Weights of a small transformer language model.
Architecture: LayerNorm before each block, rotary positions, no biases in attention or MLP, some layers without attention, local attention windows, gated attention, exclusive self-attention, a smear gate, short convolutions, an embedding shortcut, capped logits.
Each number is 128 + 32 x the weight over its row's rms, rounded and kept within 0 to 255. Layers, rows and columns count from 0. Numbers have three digits each. The size before them is the row's rms in percent of the matrix's.

# layer 6 MLP up, 640x160, rms 0.0444, rows 83-493, columns 64-95
103:129172071094060158162164113129162125083113128123128113111137142186122097127083132095080114104153
095:144125116117087149161136149116135127112140086074158147107111084118134125193106168141101188111151
105:059125147126149158144101148130128093099093115148057141120101045130152135124144119126096128084141
097:098132114105097112133158160143132111150162102138111119086080179138149100144139138120086169128149
096:056075088121128116145117144142129124147156181122101150080180142171131121167076107164144160114074
098:079090134139116188174123113145094084162103084127150097101146075107129144147110140104190215118120
100:155152138114131122143109147119143033125124148136088135098143110173140110169132140088183140108126
104:141086102096123162135117141125152079149093115120139136130093112131146126096100119196150121177110
092:132114129138107143101082074089073080112103092071112133078115044163183126053111133143145135064092
094:132114140129115125149134137129151144083107111119159156083115168156185136133126160158137164131124
105:178038146118128148128098120124078135113096079157126058131142122145090145086097199114093116101092
102:119158098028110148169122137096108108084181150146141158079106179112174138117132116052108152140114
097:081129119138119173162144165152106109158178137151160074094079154097154140131095165166106168099085
091:109131079041115144172157124147175129150143053141078064136181089153161126130049165117129172109181
101:123066090090106152080099111106152147108181129187111121097105124166183149148102096151115154181115
111:126147128109092138119154079112163071097093165125066107122113147162178179124076175133179146094086
095:117100166120098123157132143113087081187153206108135081101128135138115163044151124058093191160117
085:139144135122111136166156087145140126194123058108158084120147171077107064110145106107066120090159
104:122105113132095139141104153108180139105126146166170119100160076165132107142130168170125141179124
099:140185128104072095103144112082160160156109093210138090138182141152198079126094137135125108177128
091:149090173120097164185107147196108140128063146118137169129102147096172138106062209153116175172167
100:095148098131100132109057111158098084086135131148157054110086105113123072142048198122103141104107
102:117155063096120148144074113106210153135128176126121088142163054168137136075115140154108143100126
096:160056142080127113119049110114134123144071094124117113182128125139104099133107119091172175149091
098:095083153139119141164108148170100098138074059124144127142159124132139100142100177098165169108203
097:134105094101090139134118085101109064115150144140082129168082118163113145106105121109157185071145
099:098073100091152139133148124074100106065173179121127068142089082115135109185105121109141141161084
099:152102134137122139193141117076151131085110080097113124072099151141139137119090189113095134182075
101:113180152092080124087142194143086160117106141222147132052131118116170061189098122146117145098140
099:104057156132120206162134212085103145180120146137133074086109082135118103128145146073209152125130
105:114091125089130155177070109079159146044154138154091138106169057074171109143091144132093099162139
098:098123186127067143120128106136099102177113084141121145121170132108105159102121170124099162108166
107:134094059086089130096116105129138120134117146117130114075140088116153155157147157185112143120078
109:105148095078097152118148103141151106158130150194105142161071122163136094131081108132165149120137
100:127104064091155213149069142096111123112116128113175114096158103137156138115122110183153184102133
094:111151077120111131104153129120160084163125136140132180109110163147179104171109184099134119192151
096:075114071107103119128102125169157091162143082133129174086113080129165157185102119132120142109116
103:137111093086107104126056100132140111090118126092196111074168135141117092184120120139117187139093
109:101164157134027156128133174063109086146112127121074126153126136129159144119093156096140134125126
099:141061152041136134149141086121089130149112125095127122130163111137094077147134143160156119122095
114:103047173000122177138112134142122126115087133180120151145137072162132075172155149126129147160177
104:097059085113118142146106163090119082114167115176120138147172124114151151174096132069104126134111
099:100130203126098114123096072051141091127132123135135109086151121151157079159103188104078138096111
093:084078093135160134193124135085127124140125185136098148121154069096138153125108122152133126140106
109:126078096104113142135097140088115106138090084120162130082147156129170172115111122148128132212135
102:099103162144100162125077124106113108124088106113146065063084108161092123061100165132165172114147
100:137071140103100190155097214064136137111157108125166131087165129090113174165082179205099187131157
097:088144170138044134128180148098109145171064138149193115105070109139128093099100201171127113163168
098:092130180098138179120053174120155114110139168117081187145141076148115081140109122137159150113171
085:122116117094063106199139138138103138063136098110144130119143125128157123174133142103164224119136
092:072171158098100133141138187127137116078101147087144139150139129048090164137101134156096193068105
094:049137106145085160055152159085094151114126164169172044062060094173168152147098129152149182110092
112:131128148108081189099123092111164135168133121208104113090097135143127104122125122108166132106153
116:095121152128123181101110073107153131149164084206108080157162133133165120129100107149149135140132
103:090113101137123162088094117121116092132052155112199151125110118115176122128098118200144189181096
110:136082149124129138106091100183113122118084115119178104138164134128152104157119123163161113156093
085:094156082102122152143087104061103134139136103136128153103155131106136074115095211122152099138172
103:142153084138065149206135119108147140193076081137145098085180131114161082119087112096086136127118
098:122140142130143135120116087095044148054094140115186113125155060121096104071131131081147141126058
102:160097127138118118090114141156080150086062097200140124091149132148116060077101171181102087114144
098:110126174109130139159122117109075138155144148134084169087147064103162132129116131166177127130138
089:126113110128119173126115160142063136178139122135149123111076122140164078133138169117109117116090
103:095094149080130125154096127179117119151131159105087134085105094135130099086162130096201164113134
104:144143104102093178166132122154133133128102111108118137140177134115126075095101156108106120114125
101:129125080102093168152171075168081113154106089159064116161142161102116140134114114135115160176158
097:051088145119110145108123086087127152170063162167147107080108094098080142171095093202108118141065
037:058112097083077142148108090068140133169082091206136118056138098145146070130061206136147160114112
096:110064087119107152103098086115135090147115148191123131093150102161145134098105166086110141179135
106:107171149132069148135055142068186138115135091117135104132110129119151065117106146109114181115099
101:097143113106061121120148079147168089161181203128145165148136105121168113167084137055174126154084
091:154056111090135176145167126165120132145130117169152085120166148087083115094122145156101140080164
103:125193141126115131099090139137078136108077163161078117104169059109095119104136150146093117117160
113:100104101126124129070100131151082096093136122151124145097086147105090139089147164130155146160100
098:105076159115136146158030123113082081051139136131074123112180109123112154144126127168135125101122
096:052116098143139116122121067101070144098133176121081090129157137130103170110096193121138181172130
099:127132099085128122132134146109131133134100131127136138112105163143100059140108132162153108131097
098:048148145142088127131076153119056152125113142138103097158110170138160110077111116133174140057135
101:150140122107124115104037107141114088143140109202151154121093108098125174100112161122129138155119
108:097181142105117165102098143092143068104117170137119104099141105106193121221119149117166179126106
105:123156155149081123176065111068179090118051074125138116101112114201150179127070189142175128118147
092:094135087060109147115142121140149115176090160145130179135115057180194116099109121169112134108155
087:161198208089091178095141098102138116178137135153146154155091095191129115170120170149075109165185
094:079068126112139178167154100107192049130150136127102112131121120098077102075117151086160115118131
109:147117143103095135134121101129126078100088184169063136095162132124140157102131127089138176131121
101:101070193130117157139109158126100131120069081189137076087083062083090122134091153120125148181118
097:064152191142102189080133153110170155103146063162129142137160145128125099167072125096151169113137
095:156130105079083132147134042070131105152107101120114064094125142149110168127093167167188133073146
093:092120065074104195172149171141163144116129116130162045148091134102089108139109173101177158094110
100:112131165124100132125113162112134085077125120129110115064165089149120142196117202208099236136150
101:130108144114154105137075121111145069140126136147100134133188110126108059110142165104097120130129
104:117079147130116116108100208141166147078142131143121126132111103197171171108122122141087096155127
085:152103165117143109121158092142115125051093140166091141106148159130138156130121177153129172228135
110:126112135084133132103107181093145111122123172185099137147100133104148098122133162088193111073132
112:090072134112160179077125091110065092117126124180126098094144141145117098139099171109124128107141
106:157133062090137124131113093124130100124133172121153067151136123083128085123101125109135164197117
107:136090148113086166144141134094092054121123086116153125116100095109085144084071166187165110105156
093:118168116015109120111117136138121134090117078140083105137201091175113150160106154139146200163164
089:137141079076107176132140092114210124101130171140134116115137113129116177068101142155129115143140
098:092137089129098121155090195119148100109115128127183147142127089115122158092113175167166147149073
094:121143114100122139123113171194132166188092134167129095103124120110123119132120145100110105145108
114:113084164115152128083113150073098084150042111093119123061170120186127117102098156192156116152116
096:111151130114069171109104098090190110135073115166112120171075158127133098164131150150127119195116
098:128146019103125154195145195134089128141143090112181127143106115074143079142145112167092114142180
102:102181060099112188108145083129140067137127148143144173102077133082167130089127124081138122098077
108:137121098093115174106153176094160058138154160141151181066089052156122123185111194107194131122132
092:151098087089103153056170114148136180151061157162143078134160157135121060155099171136110072128094
101:130107111122092145190094162095137140120113165148126083105124097135152165068115184102165178133135
101:157119151086100136130132148141149086160143136161066117151095076163140098111131157141123091176120
046:081143123069085160131104127065096120112136122159120118097134117167112104079087176106125118157169
094:114068112093109124157087122154101123107101141130135114140121092196099092137155105160165134146130
102:072101121111111127150163142149085036152121155144098077072173089120108098141108136160146182126063
103:079111140130105183125094200062143109140087093150100118088059101120113120096112134159121131163159
108:122123083127057151151136114103097084082158086127113097104101129157140136113022139084147129174149
101:085153104054134119082108099142146124068154095154097103115126082138160066080129126149114177109143
103:176160064099086136205149103137177147116112129159200102139127148156096146161130111105118108176091
103:148148133104056161143120163059192152124148135106096125097087117142130168100134129173148131156110
089:155107077115124161135136123142092109080051177156152109103073057134128152066103126132133123135070
095:107116079115059172146133150170078132176112125126202114133113153104154087137098166097089113220090
109:159140094091134185123101193154123110190074128226162168108136102117124109172136134114117116186202
107:086145123112133161068125109143119140170128131174152090112051137116158153091099176089173158153136
100:071086161127096215099098211130143114132100084150087116116088129151134140158110174129153165110137
100:104148137132068161122120147183091147099128127144107174128097131138117129134072196094176108141123
099:073117129124063175131148159125203094142115104117134080107132146135158081071053139032198179129140
093:131090134122135112129131139159155101086124129165087115089077148143162106124121181139139149199091
103:090112140111085154123059152112064067092082088115095128090098135111095178123095129143123166103161
106:105168131129025196149114135108116133144051101108175147106108056087101129125108139131135121160098
096:125140138133109129145136101056112109152068110186091078140064058180111069084113157144147108135174
094:111141111112105128112088121145120090072096146159132093134150162162079142162131101088118141134152
101:099060082166111197158088169173049153135110159146142101079111123093106109120093168077145123087074
096:109146114117114113130083139108104158146106121097121110123149119141165171070117178132151121151093
095:108122098107118144101181127111122144103139174142140057110138159096119167095125127104132214114110
099:094117203150163090099122116115101134110090141203091122134117127152137092067116168161077138119117
101:120097181131127177128161174166077133059110155104115126012125147131142111068096139173101135082071
096:122087162129129118036083128147139142068060115140139143147110083114129090129111181177198146172104
090:068181112121153090071120159091112093149118145131071110127138088168123106149115102123137152084112
100:154203124122082170184119149078137152118157066109131134117144122098141114178098156141113121134141
091:116083158131118160150112089182124138107110077111146108107098158190177160150120123137116194136190
095:126090095097072114151142108134151069095105179122163196119121137140130086152123134133140135115061
098:064146136134064122144144170169119097101113115190111095035121185140155115147108131126136157124128
102:132154085148122163165086099114121079120125093074115128109125157126152168116107147121138139191121
090:115081125136152145173078145099100136103080140168148121104085099185136110128077161129162174136092
091:148134109136085172180136186207148127105093146119089159109129082108071153115133144076160139126123
097:084140121147140142129138081113121123091102138159152083126115126182126092107118116116146180099114
095:126130155095092103072065114083141092157110151178090127078134129077095144128129170121154124168112
087:122149096105120138082162179111152154058110163122106157144231123118119114082146153105165123214162
104:108158090119105107146153108165120123121071092148136177047143118099122182145129138132191093126097
096:111060139113141131085174191192114119109091155100122133109115048105110098102110133136144102174111
109:083171157117072153108116124160094150121107116185088143071117114115148057116106131093208155116134
096:096158106130123144133125093106125076152094138127151098133170186076161131159119140177074125169117
104:146096115125137134106099156077129153064131126158106096138144126115146102101104160166102162121119
093:166097128024134118170108088154161073146139102134157120152199143095099137125133125160138119103122
104:158154153030112123155103154120182060158105192121111121115109114126169168151111103173164155118119
101:148133131112126142130089147140083107091118127128129106114117146099155072131119123137102141116018
093:071135132093040154110094136071105099158111183126182157120068155084164119109134126112157144185103
095:137134080039138164149126116162160125109136106134060148153138107117132125088128129156177122106157
102:121112147106125139117081141128103112163108141101167193110115119090109137122101113115125145167092
092:148134110107041105185139142148110170103109126099109115171149141098144135189099161171066174090149
102:111149132090098115155153094149167157184116131148132098145115070116143169116108131092222155165193
094:131124153123121102171124127182157129158063112148136136075187118104112111115101130111161195099134
105:153095156096107181141070152151159146151056168147166123098161109147159132169124154125109111196145
097:139040170121119116146100091143169145127102157196100108154147152125072151129097144178139095168094
091:092151119130098165198147173107143125077127163083182109061104112144120051155112136103129112132107
101:110136144127072124157121127121154162107122082147119114125112119188132128108134213137152183130157
108:107144118118133130148136139149110047135150147130151075129137085133093161135101161171117193135106
099:126097107135127126160173123160150101147088080122105128061153111168122132155099128167105191141127
093:144040154086105131178029157148139151175049175196098131127133115114144149074146137192085126091161
097:057172137135102133146149137174140076145150127108099130101093123112165151143079143120127147145113
104:163098070073131144123069176137158103178119106159124075154172122128100098095127161121183139107132
099:109139177103123156133075165136073156172127130168133105118083091131098122072112148137145103090120
105:117108127137122105137075115067128126165080114131166157129146111171071121096137130114144114151109
103:062130100136118141177077130095103115113069150119131113102177101106170108127137111102120199122132
117:099119102130061130203144139131113123107118199104152082091068163159165065135137164101157148114078
087:169151139100147121114149092173138093123035111136131141100112124166090069121106129107166097148119
110:144134139085117149101178107180131106214131166131111110094155155061134102093094126158119098139127
086:143125078121132145107141099109061113069096207172090137079110153108149114094094113084128134196098
102:100080131126094148137093098105123142102166137106184123111125151135187178128116162173106122107143
116:136136112107115209102147200138116173129073132141082085087096090129112092087101127171111103102214
102:146138123082067173142114187154101120121100049161180172149117114115127127117095162107166126132140
100:113097100123122152157127094123101171202141145155145125132138110181066107145117104103163121105167
115:090154104104108129133119150154066158133090162172099142124150116134149138122134133147081120208150
095:101130087067115114110121084146113152123090150179147116128158140079099104051148098110126169202119
116:101101150133074182157159167130121147118116110161182111123132086147128116120142130110147138168153
100:168111141109143158150156119169120105100097159164142106111158123105111090112124182137084087129089
105:169130118130073124166119109109134139159090093108116129103151142137119156096097196138099132146174
094:110091095068124139140143099172167081132077158106132073152192146069053069098134106048108149095146
107:091147042086122143092136170125173157126088113128128125077136143114189092186118140169103146105148
098:162102138124124134115112123134098109113167178145138129119188093104122086137099132125135141064111
099:106141051060115108153069140110109084139120089202108158126121145092140147111121133077141186133161
093:121137140139067134135161129124096091064069121091124039130116157208155103077079209120148117151111
092:118125156129151141199093193096127163095081144145097082117122141085134125139074111140115114075148
092:150057064114106166122112096145104073169105064134158070105156125167149119141134124113121156163126
039:101123115055075200157137186122130092116112138169136107111096136144102126096059160125158147196145
106:143111069116127152102099115105160130159095160204190157082180132170170115122097131128160112151168
101:091162101134120142171118113128110107143091075153109153078145132080111149114145155088165111099099
098:114197074114081140145081123095183142108114126177203121141137158142183128139109118110090148157116
102:099128137128134156082100055133129146151116152176152105055112096130117123068095147112117168118187
105:105115111111121131122121132134096129093089109199090096144121078127142107125093165149136131191156
106:065157101116086173059063125167154116123097130168108133101115155164145125153132136132092106128120
086:090147140113096147108111130144154077165173165121109096127082178075147099183098158148127115142144
100:162043080087113188142127074178095083198118112165102081085123125159158123094113157116104128114113
094:069091138115105185100111163118103099100153086107151107093178080103134088129127134128064226138180
101:089090126127087127149168142116128165111056095087107111072130124127110173143070152094145128197085
106:086157147141073161133089113086145143128128071149132120091099165180108125161085137106122121142127
093:145116147096124122069070123148072136084095108200105148113167134115137128153108151177170140111121
107:139161121124077155157084162140163158200081105169122108121137141180113113105159170170159105157194
104:090168118109085154098103122136112043164155084173122111111080166094130138072153142103153121124066
098:173098175109102176178111145128114151093110173150113112136135165111141137105102206094110163118138
100:092169151108085108158119085103184168135060098154097123153156141195200139064075115156175154114105
099:094146141142115121139044091160092142149092049128152126104190090169204160144120133091105146121167
114:109081123101129178156134155125100117117134094164075114143120108084109087130117158129148124128120
090:110061164066096132126147149116109157131065090139097178087157124127185091167080129170113103117150
113:146097136064137167170068196139117133146124226171104143116139044159130117131117142140171108127171
097:101093134138099161203110092110089107193106145115140147108154146130173060135106110155108108119094
097:117126099116094112149048081143140108142124183124147156162078137090200110116100128083140180087120
101:119144132122100124165125162155176084195132089072095122142139120081089141104098155152136147169194
105:116171054109146128156082133099173057196077125121119164096108063118176134191121118089217146095104
112:133091080058109176103128111144101136118104116184170099129134136098085112095077116091090136082110
103:133180134081094139066159081176151107160122132098116133105154081140147090118099165187122150144133
101:079085181101069133170106112058098152078095100143087129132143125092155164105130164108104124092178
091:078136192158081164145119115083072134172049092175103085081139143150163158148087146128108179123164
105:158075125105126133162145137163106025177113150152156124119094058136135116173116126148206101112108
097:124068099096101138136088099158165096079157083158137135029127156092141141120136143161095149109058
097:103132147107139156130089153129138122118171141119150149107138115089126147165128144116156141206098
101:115084154135107133098106173138118135130115156143123147132082090175138060108144252135181142154093
047:090150158085045165165117125102131135104088099153156138098113127151107046146111129120129161160136
087:162148135026117147105130108173112084181148108121154152148121114142127076137137141162138132170130
092:133137158100109127111141204117192131137123128163157152155161088121134181149083132147173143107098
098:074131168117115147120129158139109124155098109156111115107190084073114120142070185125172104126168
090:112163190138086138101098169167084090139124115158095128126126161138138097117116200077134219090114
079:087128153108096149170128117167147071151108079179149125067080116116176099168030166149157099097095
105:104096146123111129168091220049141091144102144142093157094140118107112209139150139105150140157108
094:118106100120094125165096187128088126136069092186141150148108079110141103208142153124072109128207
091:133117151136067144173145106183116120149119126127104153066116154093135102123096116117126111136135
109:112148078124130155086118168103067121105087121130119119095085119181152158134098133173166199110074
100:073135108131129128131128122067202144087164071158117094137164121108107115105107145125135121186104
098:144127142069120122089099142119117113158146194172108166149138084142094091128167111112135196127149
093:122161116089114142104101152107140130141124156140131151096190103076095156167118191141195146135177
100:080129155135113161144104147096079102206075074137133098150154077142097131052125134124145161152146
101:116103164109114131093101107140134077074089176174060103114126155098114104079121116114121170099053
091:145110150102118137124128098110133137101074182129143079109166136105181140157123132141155164120167
098:104133121111095127150067160145058123136106151124090113104167109111141111181137120113111135089076
094:151151175072127103095123134102133085072101152123125136122139057177134070084137136168150188144195
094:102117076126130134171073148120158074052132162157164126112095125094121129148100164109160154097072
092:108134145096118114123123094148107096113111087130199121158171131084142122139094174093124139144091
098:155118127002126163107136117147160059151111120150140140136120133180114142110121159116142149158137
096:099116168117046124148089098126158131146154052180094159115167144080153146236046159148109140183120
100:120124118109117131125139095117151129103154082098103092158120132121169151192071193110127189128069
105:079175141112113140109176119097181118121124062140134115084074119186185171172103138196129179120099
104:087098151086066133149186052164106069130155172204127107171097137125133149131142172121135095151133
102:158124119071115158126118150161166095195093124127167160041146111124127121174118143157132203152202
109:122101109130132136095102104072110119110139112137099106148113156128196050096103146129064129171083
099:120128106099095143102131162159098107136135122188151157087159149139097144050120169098119136134150
105:072145094119091135122091120100135115145135118113129088111147172183179156155136109108154166113171
105:108117100137127155146028143129135129103162142135087098140164069137119092132116148121130186108101
096:126110093128150151146107133187119121124137156149090134147127136106087092095115118095089111056168
103:118174126129110136131135132130172083159063141079114158140150182148155139131068153118095129159094
101:114122122079068154091148068103095135156156142170098115106162129121158114118129116178099114218132
098:138099111133111148164114163117097102117098114150157154140133129057107137125110155140129124134172
088:131194075140091106165140089059183122157131128112185115085135099109220093129126205173158176123136
104:096097086123115156073163164073207147083107150200136141091098105173092117176096147196188090205146
111:125132090091151152141094152136118084121131133125090076145105111173104060105147123174112097082132
103:085107075084137107106129109143148106178143158123183106116147109115130082120047106135115165112092
111:081159175109082159098099077082165069125116166095124093117161155156145086179141122112127210136203
099:100171152126132170131115113072128120146165164140132114117143124131156064109083102127132126111180
103:127129131105112120140063206048178141065109111159076132134127065157140105146137153139180197143152
097:079157097105145108129062125168095056130122191125084150088149054087181072153140138159102130069068
098:091171082120137137106113122098166136088119128138150152131179065067105125104114113144138198106198
103:157082104060142145133070190098127112106138180109073100095166106056126119122121203178132144110122
094:098114129085117095114063153131076160198144122144091097164118065082090061124126167107148119208158
106:106094180110064181105171139163060127136119123165067103101129097048108143135116183116220166134157
102:089162119118063174189117168130145065137077096111094164130103152122174119139108194210189095144127
098:132156141107088142102130153185150137108156130175136153138139074117173065133101155128117173106162
100:094111101086090154169126128094103103111159152110150168113105149135160172139054178101085111150092
097:103191130125123136137160101164153113176124126169132100151184118099108083122159215138188122131133
094:101132152139101107151124118092084124101144126119113123112142147152128155120121212104085169107162
104:070157137129106153135073074076138124075105134127109142064085172123143172088135123186141107151088
093:053111161125098188122102117101103129146122060111176087108140167095165094152068130168098168105125
108:172140102134111183139075114166103128116116159149161075140135161176083157169091138109132149106158
101:102134099143138187130103168132132097081118114144143066032117092180154118154137140078128169096123
094:134124156095134160165142069130102139148117161150086072076127096113089064079119140194141146136138
102:116150053117072171166131122163102130073118143149090137148080108123162158114095176077154132120148
103:116081157098121136137136133130124101075140119112099152104168141061127089134128169197101156161078
094:052130161128116125138091132049124111170060094139161104126121074121089125115109096089154125097128
106:098140140078112108122153158080112089111153123114166145095116134124113132150111129121143206117136
105:138155164079141137088127160101076145189128099180122125084150106184125065115109134128092094149075
104:126150105109134118085102061135147123165104112105157105144113112168212034133062125168138141168145
113:068148114110075134106121180088166089167107188131134110088119084172107112094151119095139132149143
101:152115089117132207085167132073175126136190130177093150123148102083168142069129175166125123119172
110:116098132107133180100125088120140139162108131178094130130083146113135064136143124207125119189161
037:121144084101092142190146105075139087154127116147133108105171127139122085137036199133129136144159
091:171099137057129181090096141085176132111170145128126142108160083124154109101133107139133118160214
096:103154166078126136131142159156146081173147103112119149087105119078140091161106170126104165132141
095:086166123144103129199162178174096159167133102129154148135182101103109132177079120174133153141110
106:107110102136091148187110139164090138148100129117140091157078159155118120108102145111187155146095
094:111104138079068122121124136095142074162093106211078143131130144169172151124113127137196126135157
101:149135067115097126100086163162142130109144139198121126131093117149107108120146158182096122176082
100:127138144098126166184113097170089114104132098130157157152134095146079124141125163103214153096170
089:113116120122135138134126146090135118119106100165101102148134074181178095124096148098119137090137
100:077126117109133144145113136135050055151105141108197127093118111135186162114103217125127173152051
097:110114165132114157169091133148160106090119170107113128120151144147101125129125114138078177134130
097:100098121103043138152138172127097109113161053180111081134130127145179109143119156124088181195080
101:115106122108081204102118143137077097098116074161147101075142157153092082102136134090106128127100
101:138088119076148126162114089089145150143146199124095098149177155129127124128122133117146108075051
102:123082131100113154117146149138133072133166072188122081103086113163082117145115187158194164143185
108:137089081078118169173091136128118087109053138121137104064094091125143126141063129164106149153126
092:137160105146046180160161179100190134089143121156146062132098111165131115141127200153066101128098
098:137154112122126131172119090109145029104114120123181133092165117083142145125159141159180088118093
096:083150121123066128159149157160160081129147093136130101128077101117115081062083181133188145114138
107:073109194113094157169104155097158101134088092128149118129080089089166154179107141145106186100165
102:107172119127125131136090136148197103127164144112114143044165128129143081147102138086194116120144
090:073140137151117157134117176098146143087050075104072114140108055110189083154137202094142112136143
109:010105068125104177105153122108171112109105156144110127101129110150146105103105120161090148137119
095:078138185109048125170152097113102089103129089096114116115094142174173145081073160131138117171179
096:138116146145044118170136110144135151131069109142117165064139134095045151086132164134140111149116
099:113109139128131137090157129070078147095098107162082116088139123148131128073063132171147112159146
094:150132099109107128129179124179160041120177161125078155109094115174135137083144178088214123163117
113:064138093115134126078144150131140156122127171151072073121085140147145123114105147153090160136083
104:103125122128109140098171154156134045123149103126175078115108165162146183184125175179153147119054
092:167084190117098157172131111143125144126093078199123171084175121113095070178032202167097178125167
099:105101119138137180165126165124124105082112124130107076110135120124125084127111208107175137143117
108:133143164090117160148121130090125112101130165142167084122132108183116147086070119137122196156162
105:104144126120118141061152153108127128138150100169122100079150076142147093095088128146161128108098
095:129096090140113130190109142160147128133140110130090089122137152095140101121102188106097120145098
116:145146144136067155089128114091058104169084132100114067135142151099087179113147150166099120194129
099:149142126062118150087129126118145126115110180198126087147138120137077099110086176115129161111117
086:100147089139121154125158080162086122117108188162141102166099153143115155126105201109119092102132
107:150089139104100139171150152091108090121118153123123129106191115109079163145102131069151163173147
095:121157182139072171077155095141110128149079092147180077060125154198170134128081137114130160175142
098:164116186112104155141118112046103148090133064110111117121120125185145158127116168148103118121124
117:154134141124118109116140085126132147113116146168128138118128119164090128097126154102075105155129
090:072100185112106147193151144145149128095174167121120135139120118111116143174094129145151142143085
090:078049117144120158196121155186134118164108119131106156126141166120181156127146127150121151130087
084:082105145092129104127116136125106062180120088152146101160072136114046101152148135110139144091101
108:055166063080101136146065146140051168112072127124083126120069157191148140128120125110109164070164
090:138148097078108138134108122134075138073110128110099114131173143075146098089131142107158142144140
107:163170061108118156134034162093086085148159146177091153129100104160189116068121153105117123155143
105:061079145128127171111091116119070072120114085123152149125139127073176145156116131134164130150149
096:101176133104092137153175140158152140117166105103137150091116132153174045109092129175140169107106
104:077068158128120174127134129148085121145085104144147083106131082137110065091128174076178138123131
090:132146098126107153154138109122117071182084108130090068131103108164124134116114167154147157109079
101:117129116134130146102143100113109116072151173118091118099176074105192156130100144158175124142112
098:086133145072112200133039142102088099134043118130069113155083124142143121109127105188191213109159
093:109136089119074130192112181071152103152133139119152077121109061139111090138115155095093189092132
105:050097130103107164108130180146131125159113122133133130161067116177146104151098133116151148174132
095:111126155113145146115131129135063106149119043112059135144151099123113106105090182062088103117098
096:020110122124101121131103130074080099092134084168116140086112145137180132112144163140113150142179
109:078105190112127163130100111113139105087176124103074163118174144089141146160096173156150166097160
096:081082166129149184114108136133114086211084120116116119066172054153115179132138132159100149164121
102:140137123096094191125107081154108114082096127125153117111169079167130109112085133093139118133109
109:125091123127105147154136090105102124083104151143192031100173129153078190087118104119135105109091
093:168106126159065164122130110121081138112109067137191062067116113148153106096126127110139147161103
100:107089090128111150098082142091110158166106085177139091134138047121127151167140145118104140137103
103:163133099143098166159092098133122079107128112116132119130142163127083146071068141132114145135133
111:108136066106105119160154093112174088113097101133172164106116098175168152158119120166097133124144
105:141163171102094157125088162139109128149135115166107188132082053071154083126139166141136154114128
100:125126152110091163091084124134088099075130107152076155150170100138139129127101137066120166167215
108:130115094087100139100137140096172006141183108206129106086144124148145146143122117142159120146143
091:106087071148124135167150187121180129144060115131176120135078152172190077151144211159141179165106
100:132120103133074186128110137115154090096082118151191049121149156085092135127084149092138106066146
092:173059085098074169121122151162135109118111113105209097123150131078093160152100158170135114136060
085:118129078106132099201123078139157137118118081167116083155158135154102092097104163093058157140135
103:092148065122111131074173174164087100106143101172081099121098143151154064130058118159120108111122
094:131106169091111142169103087102145104141108152169114095115095084165139148098095144136188141144099
102:158123087103098145154098124115156119138105064164101138067120098166137068119113115138119146148111
104:155091118102116107129146122146118103161066196119110139163145105121091091097142188105102136157218
122:123143128106142117091146103143117141170081159099139119052144156215107133164118127125099121149063
090:083106125140117122133140121152100145082135117157198048107109126138142053121098149061113234161106
102:132106157115111111133137112086151143120118098178131044158125075151126116086097156141138125084089
099:109178120132145137149085188156170138103138162111134073144082104152162126127090104158150092073103
097:113110129096105135113148155130110120155108107107131150068163069105118050116142128165144109164095
096:171103131105092176160084171115094116148094079125198112145109075114087120179128138108102127113164
112:086158093089120127114106078097119084095058154115183132098100158139187171086118129168091190129088
103:158122073098132164141136113119180111096180145134153055140117083111142092137087132149150146109150
094:100120137117151114156118120076127122082140129173158123118133124126097154128105193065136177097105
102:088157170128083162120143119116132079140120142148137095081099183106152127126132173177139114114085
087:099104155103117136165151091079167153125095125124148141087132131072141081085119125103107157106152
104:094147120109120149148172162116096007121122170142148116118150094074177103143107117089123138130121
106:138128129125133107159146146105051084116135156104164104076107106148146130154096145130091183120117
111:095132155127119102113134176152086137111115121140125096060148122129139128142101129143139150095102
099:154156085112076136127111114121169145105159113178137119179057132135170050129107151131130166202122
106:105108166111080138152136143149161130119146098187112095100086118171159087158025137134133164113099
094:143150116122100146075087117161100114160102150116119140149098176181173146100126126164112141125101
104:100147155115112116153134173151179118137138089105155082136123116150153121161088235093163194152128
097:052114083104124149138073143164081072148127150137144112025142159116164092150123113122103175171160
103:099110151136097134189144179151135111144145113119105094079051129046167151145098189155151114113103
101:104108128098103116146154093163123168170104131125132090110169119119151097133139151122105122109104
107:104115142107128138127092138112144143090077117145131167051143111197169151136133110170078164106115
099:125165091112090104151103134099087068061156141111145113135186094141115093114065128138156211078144
100:069150158114082178115107145096133106142079119135098062168122132153172134108136155152113119101219
100:074140055092126135172087166142166092212143167146093162168110109154152109120095126131198149118154
097:135102111093125140152108153167156061122127132176106114097160138128140136124127133107190134137091
106:035082129130103182135145160157083118138116084137161168092091118137104119128064139165136148152112
104:146112143130120183147070137126130118106136171146124176109088123112133110164123164132173151108134
096:105209152112064135072119166084195121201121093153097164113185063099147136110130167093088138134165
099:182123193141090191124104190113139154089092075126154088128153095177120115133100166117102142147205
106:096097151079106143069125111111104128139133167128109138101112117101199129122115153157123115130177
104:137156132079135151090091172119133068160142091165164129119134137129157123133101153136137125148164
099:149085106071161105173090119176144117163083141140188102103115109098102131106118123164155104127116
110:088135121126116185170095156074179075064119153122153124132181183120166057172127117129117166134097
097:080142116108108142117110077194148145164095163157166040128103127104147119152095158156107185121110
095:146140152129076129148137154133090117105136088100117156093103132159101033047110193105075128126126
106:134152094082110146144107142085134124149119112123105157119191102149125136151128229110121165194171
107:089146104124104129095074164102157117166061073143087110085105146124119136094139129111159097101098
102:108129081126138124120132120153129150103086069163134174127162129112093108169105217083115146140159
100:097101127118091130158116132163146072133135084132157163116125147113148136164103174129132122158104
109:091127114137122136126044140128170120157026187132149105089094064122144147128119158094077099135102
105:142103100116036122206110173122102074132119187145117137120126135111123119184108141084102128064146
104:152108124115099144107122103122109160114100119167136135131092091140102100059119181142143122141153
093:158106100078104155131046080026156053160122110143111164170078098139137115037154158097143147118116
104:166141074128142126120134156147140109182063168103103143135102096143089089110150150129170115174147
091:172114141160125129067107111114128116129083117168139119148126113150116112090141153117128138170197